config.yaml
n_kv_head: 2
vocab_size: 7379
qk_norm: false
init_std_qkv: 0.0442
init_std_up: 0.0442
lr: 0.00271
lr_mult_o: 1.46
decay_fraction: 0.653
final_lr_fraction: 0.0
train_tokens: 180400000
Each number is 500 + 40 x the weight over its row's rms, rounded and kept within 0 to 999. Layers, rows and columns count from 0. Numbers have three digits each. The size before them is the row's rms in percent of the matrix's.

# q: layer 11 attention query, 128x128, rms 0.118, rows 70-94, columns 0-127
# k: layer 11 attention key, 128x128, rms 0.117, rows 70-93, columns 0-127
q70 081:447558589530496489486427484577501484535494461444488483498474517536514516438525466536514622495521533457526504487590501512540466568493542510521526516507544502448465543525485406515569525505516455522503518521503467548529432501500497461446539504501522466487507518552379423535500546526536554588504431532574466554471453542519519506530510478463539476569501502527459483513466500451493537478462
k70 086:522523528491460472539500506494512538516557495492533585506471472484473478513513502510606545465506522506489470481450498477448413492532450490582520485578512492520478516460487531529484473421496470527475519500531490493461581510461546518525521481501486550506474530419372468436493482555477521525537497554499505521433468543521544585378452504432470482573509520559519502475495483463582512568490
q71 089:452557442527456458451471541443515525511462458472565547484571497504456499456418462514440517503488557506549419521533523545567448545528536501511438516497494520544438541474495506535485544468526506465471585553489488463499481509438517530505445525438437455519458534535487601535527497524557441500569519545512509565500464564504460527519485553441550461504510522471469507439544553496477566511459
k71 087:527549489517512454462512486496478493438473543519503462448362483512469476512469383440521488414504459446523458511540550490509476514541553552493517488547525502535492440491469481502452489464471506513548475502548487524540514571517554419497499482496537457514513522545484522586468531491490525463503453444511485465595465455467518444522512484570489481423480506416547490473450510582418491487479
q72 099:532477432478554491425543492491482494464477554590578495470484453491502443560471429522519416477468467534554420530535486492521467437471493485498440559484455524576469469454477514486543484427486525456488503484521502551456514458535555469467458511524444493509479523436556538485459430533471414456453482419457508522490585513453535524473452496470458505470481555497569491544508525527527538506526
k72 093:454467436509510477413383484534419483550503520531474416543554560521526503528563476486485446494480514512540473562504500534536545486513542464452533492512548486543476517534554512403474452488457536506503523454488514508555440436578489497494467474507455498507524499510529510508526522426478469463524451444518481481508467521522451405474568515548547473445499535486412511487439521454466507437559
q73 111:453530551576492509541482551459562481514495471457442498516517525485461548429567546523443600509481536419445586492430477471399553544473533555522537436531521507465583511510529455407493502534515521567504448541489505493472461574476483548478514470484469501517484482519486489531594531493491529469580528549514465491465470487472503442534517460524536490515523504479478454515522471454466444508495
k73 107:533485569443528514574584573509584548467505519477538496429425473503474525519418466513484407498527474437487524510498527483614505543480510439494554522439510524517523476499459457502558528532530448514492503492476535470494494581469500530510479520397578484485480515531504496538542471561543543460455553527536529534515553461450491522546489474478477534444522486488573534526492559460453491530505
q74 092:435506571528484509540421489470555412536542452497439447529496532522497486455543553507519528499554506464476571460492479528542508548493473555479545488445527528459494463504487415522505452539546454516540485473486518473477447545528444582523547450485570503504513428518447495522566508434474496518507460577534445412473422451561520530476577457561520494508516492477416505475474494489515486509497
k74 104:546504499504484503501564533459536537446512560467453559534520496509477453468505431469443501460492439475485522419543527433458485460565438527535475426549538455460424475445453495508479502435520493466495501508461434436533464508458493496491437539474531524554552525473527481471523518468437524483554535467517515474513492519442506522553493532605534558514538572500567490434482577562570491521520
q75 108:561498422494576469452503472502458508467476555546520477476439497499540546559507490510507466425468537576486435563465539464512484479507513435456518547536503518567574446509507580406468498465476493520493468475528564471527488437595586538419482490447512501463505502463486541449504445537469458510464507446467508508504549494498449454457489486455462457438479461492542531523471583499480472472517
k75 094:449505483514465460526475506482545500582487452492524486523583525443489523488497601538533476477509509568506494522456469538528533509439484428446506507448475499540519546532579524438507516550399529509499536465484526505501473484567517428578519523502458489449500513484471568507542475553493452459466466508440463476540515540508526480422494538400430486476495424498456528586574460457504518492509
q76 119:468481492485468473586515512439441465565501434498552491576515479382492464507499495606510473492522451508490583543397475482476494443441485481499538540492476478480531423505460531531563476550482509437489506522543526498513435519543455469511481513549451448473470455474544547486520448503467562495444460556489441462463509499486485554520541508548501560465483488452486546490557483481500495579457
k76 108:523505505522448517523551523538509528534475501462471559491520484468440550474486450451565523427491540526534471456478407399504447482570505470569557455541518454453482547481491548494435530477516462562482475543442522445483439528445537459514464502533493509474498512565495457414461523510520519453542549548492497435487491580474497477480519601527511461443496568553514565486521545492525495552509
q77 107:604476464495494483543544532508461529507505447482534523561510513411513530509468564534534533547468467507518467553423465488517423528477483479509558423544471438534522498499443587445507535530415532514493511526490457457532460509493516536520410536501474483464461499480547523487557496572511500494457591539481480477496549552461487543520446552478504432458453421464534575547491481458505540509514
k77 100:474526537496468461470490485468508520512469444495507453443544419465534512527485518534579520423500518504529472517462435531488491539465497442430612509549472495446517470549504498546494489578464537559504502471490580497534501531553542466546561488503495466484505500555469550502535494548545485439522482571512478434529497462509500550419435522496484476449460468445533586564563405504528459524479
q78 099:630489547463478505438535492548506557528481499496517551422550469490460548505509478466487545609473475446486460515492506528489452499446523510494462488529490450499496546524503528469566529471490520452507517500508422525521520475476562471433385499547475458514452575483549479576487502562528532556481549421492517539464472498491532524537435527477455450464492455558548516469466571470502548492487
k78 093:469511595439582447478487470483501478486486492523540484480484412518520513523424567448583526434510483501475486533489518485551526510524509499434488597456514520516547474533552474542522457566479507563555527489516523524480517469479460461551537482546506479461497463495425543555479457535522475536563466533501507454506575483469495531484505470460492458442441433379496470515493450531409479482514
q79 123:514475463500550503474527534521456505462468505517577504456513494440481550587504487501512503547518453452501430500441481500508489445492513504490488504474504564605490486375473531456508464452406467468450448491477496530476475496472609495459494493430465480509496545435522509512540433549467524468477530476415516576485549479408493555509502489552474488466501501584570450496520550497520485510481
k79 101:535527514483590477492534534410520462480524494539571420445551447443466556539483487473567471486477491486502396543505411475548523534539518514476522492480547557476527488518598511498523405466501482481469528533445445515525511462503553460505488539590525549464509539510458536601503446527477488525478495470536539552541505481496424484477539542494485488450442473463489455517495475529562485492480
q80 102:429516500559482540582455465428553452494484499473448475581414535523498464464490560541509558442530475491515596497519500492478549568576466498500584478492508480503520505555543437526432482543550483542502456535494546506459517563501483474485548461511552485492516439558446486466519504462452480512516503623529456441504491514524492504525516495549573498462508521466405510521509467483478518506457
k80 140:541516535532457487509505526486501506512467550515458503531484548533481434439543452511438541554481424433443563421542551527429492455504544522578500430531506521453455497494489482528533497506546474518472513509507504458472505535445458511491433519461476485543558537557551431450485572427471561485522520499553432495413459477497516469498524522563541453548574567528518518429463558496512510518487
q81 111:419505560502525536593453523415546398530518485526480491565472518523499461437519525579475489533563440450458602510504478482499585487507482488472515467481548494450482466505497457500505453551603444562453487510515580507469485553476465515465472471521497495501508475487510494519569528496476527459545449599521462453449458455540499516491573457514515482494524495486490512509546479491494554538446
k81 124:529484527514545522527517526479509483505478532509444558497460523584484470419529485462466579506534438460476527438585559500499511486605500534553467503521500515465469520517500481505525500504583414544463533524501519444448507503381474539431429471510483524494539498540520445472447546472462565570562549472552480527451474542477488493544527508540527501530543532530542463425459536457471529530489
q82 078:524483492518507440419468571473520476499523452500529591445586494486543543574515520519477550493473449442511437467455494585459441511485535540488446513517558504521511498504556506443569558505468503563486551492468416486536461481451463496509440543527426461480528506463523565520516495519579522489535422432472491606494438519474495507472496506522518481434463455546520476453490529512491503524508
k82 113:478543485455509584495503524535512485420517470528555454492517468477521498537467480504520474426468542491521485475531494541435487430471461488426450588498501479507558475450489491513563522461457572509576501457473478522456494506499501435507528504487490497519430556382489576506515403578495524506486463460438490468554555449489538447530501452509528540490419446513471465519555442505481486442487
q83 092:549501528468485510599517545516473511571493538391494486518475503444458469525483482479518496498470569527463559528467511437518522529507487536458613457501502423502516544506515484520464490498441497500532469520518479474530509568576502531536509511536526468491521528561473488590543475461558498513502579555495516423550519527510491549555482509553510512450547498406420495578537572532466482441482
k83 102:561401555503494486499519501466464523559477516481489393480557420489444500543540483580502488560447504478478468539428479463469465556466508533451580456522544506465472495447467488567515479548492502569405481461458486497524589520479513523525523536473497519484528475576449503606544526490571514428523534504506503546490545460482515513481492506495455472500474473491506491510460490435503416539499
q84 115:490520468499530557511523493485466458489535477493456515508491542541463495536489453505482482472446607574568530460461527519464533504456535516426584421538422430493591448572462505521492494535520564465530471468513527481539418492565482452526510498534546449493466508442521462443430547542425539543511555535459498452520498481582452475519504523523459492509478508425474494531469539530495481541476
k84 121:490552524465487547517507552523486582494592426502527492493505473521523470542503521588508522562441529473437532508457462512461499479527460428458484454545532444441537491533456499473502576524550538545522538459415593467508484452511505429559562504429471564458523486471521559515475495499513499388519491522490501503530486516509521496508525496423460492493424487481479544510543535423478556547512
q85 100:483534503587486606535488487423564443469510487513521452486477495501460487561493533556475507456460498489541555461447472478486549510500507584472533577559432481528522413488496414435516383547515503454510518497461510509507493501482489491463541495514542493500444491492527487436510452499467488558515519579490510511547446511591511447475509426506480483469427447528432503496479494525446477506448
k85 099:506534577487573480518499478500466473526527511550544479553515505519457473464471470543449503515485512492449496529483552502518495474539586486540432461508564484434521566542495518531492514568526444573476510494472560462387505469506554489563525473460478500484595477508581459515503517509486473435499488536520489487392506438555514403470585516480538435570487538486491529458493514527450505527515
q86 092:518497521518496527499500515461601534546490470509552520508549505563483556539527524518493544531515488478544513509506543546539474419519506597543417520573523491527595524484509532449507590452503490534539569536432527514454473473441449452476446488494509528493467493429548492457536542525452551465526504445502498568503457500537501461478559505463508454479488458635537498503483566470489512520457
k86 080:459542412488554523520454462545506531422521499480534558415485522476569501468444478502480510503472454556445483500583564521524520452489520530466477617531470503529537467453454487504541521490493525461543512467532533477490537467451450451516482525455479499509438446485558500518381456483509538497551458469472431451452572431465546460539496452503488508500450517466506435494515525472486473438480
q87 106:493520465547462602514529541439524515510476549501500530506493471509488474537476459479496481459511534471546503458535528476468542521526490518459483520446439505471526477530528374495516441463564533380581498472432444507499520552503453488442515487553534491520520532475479521548479519537450558525531534490508531536545478479554437444488439483611490538460503553463509420517592504546509517500457
k87 117:516513589464519523528558525543518469541584560545500502579414505491462525516411538491509445495511484512520534450493540496470513477530531419511489469464554472481551475561466479487516569544528548546543475506434563505385443538512464397523465512473491531526546523444533488499450477549472467479420519471507505516496515472507499487510513538498438502528496500496507468420567537528403493529491
q88 111:443510479521475500482482441501444523470491538481411491505472507474522506397486481478458520405503569523511484534516462451486469616519516491476496549476517476486479473559579446487486465506543537506497522521547493499515525480587499474587579473464535512496506498567481563497524469420534414555477423570519509495508462515546583499491456463510460499450512523430426513519504440511470505469539
k88 107:499475526536439498500456551421541478548477528470491497606493509474495484484499497495446466468516563533514585497435516490543463533492550489536493473494512495515479554559624534501485523552488526464504468507547465499529395514627477568498474466453521469506512519561503471519594523491467489448513486565525491452488436474583536452507504516483490513481561427479454563498503446507461493508531
q89 091:435544478508525519463453535414579433530495484571505517514548576605504578526536479495455490506557514514525456440529502543516528480509529557470471526580551513494545491496528440440522552483538515517500568516472543506446452551445438506480446453458472479489480503465504528417496555540448508502561469485461445560502496491517484488483550474414470469519534476570526492474464532482473522565452
k89 088:456574425483481597517491501533510499426524491534506498501469485537563459488494471522500498492508487547461528419566572550471506412464433485479424578526484467524550490519423490503498562471518562496556517474472478494400498468450451497495481467452506527531440563439563508504451481490454514506491485472480471498480480444533546421573501445519455572534491477493513467457558492488496537457538
q90 106:543510557472464435458573515569452555518507490461533523475616491440539498460525495506484491529535497484492416564464452525520453450433527458529433483481494479509485545466502610500557505470477477506493496504542504563528463450471511493606468476478432491509494576572522509555545502494574526525452508447526485481433524479409542583501511520531515491538514537501511514472491489453529526502535
k90 113:500470505545538483476448495468524572461471509455489523467500440493604536513489475441612482457537453444551463514482492470485491576507456498487494495466527502511484495447537501449483452434456515511542474503498452553578514503496474479498520480530518457527480577519473536515583439500524507518545486438530526505620521492438516635494503485554516524455482497473448473484515443586505485482448
q91 106:500514549532567526449485503483527440454540475538515527492574452461533442536484525560458540553473422444504485514413442516474523480550524444486444418507491517466532465463475537413565436516527485537491492447465525492493460460473545444415466508492481518481484489490530460468530483603459552456506513532507488522479480480477473507458505484537520487470387519470511514483497414439513587516455
k91 108:513583593474591479525469509485475467468556508563605544476499453508509433487502509516513531506506459451510479502532488562498541504527494475472466514480469487429534509538572503431592445433504451498577528491451534444522454436452521457490532514549567478481547487475541554520550472522498544516566462478550498517531490489502410523452549519564531459469474508497488454546457490519491532535435
q92 098:529498519521485507521545514469500445497498488526397443533400488509496502428553459458462480499467506443480486547569435494475569539501549489507527550446491457450469508575510468510528396452528462479513449543581494438439539416560586465502523514534466483476484570476491539518484479533484464591511526518500506458510480467533440528497499494522495476520522511446427472452458518528514469520572
k92 105:518476481501512440468494516358592476523444470514527499529554425504438468405538507434533449547470472496475518524515493525484453493563545485577460487498503466509493532581582509489470540509500543451503483558445516493491460476507518516485519508486536505456592576521427460535471489491450472515499568423525479542506509511478533526495493489487514526469581456552476569476555563521484506540507
q93 094:498515564488482488524506561488538462578495449506516517544570535551470507485521547542458486615533459476463506479483521550564480475441526573484478504603511487488536488499490545431548544517497462522474567560500540528478448509441434497521396465534428483487474511486538506505579566503507543522530504504501426503433442491490473551503528486451454471515541507582501552479488552453490509559478
k93 090:458540466500533595466481504482507561401450486482508508445528436568580472510510460487537499484492446436469506460539534509495524480517497499445449613568502505514542461440453469497560522461526529543526492496457489534509562440433446500492458440459480548549449505480532513556469468518461569477583485470482463468531545430462542519551465436509476570495494488486507444483530505479546480465496
q94 100:430497519452491501509503544505531433471551470551549479490523463476514487513512422537506454533453551510466499512526502542467584423480518448487501439474549505480494481424432528514502466550540512601479430473469583519483489435471473457489496519530506474553484549475529532460483432439489525483540521491456484455488553447452513507540645536526514499537454532490480483410510453533542488551531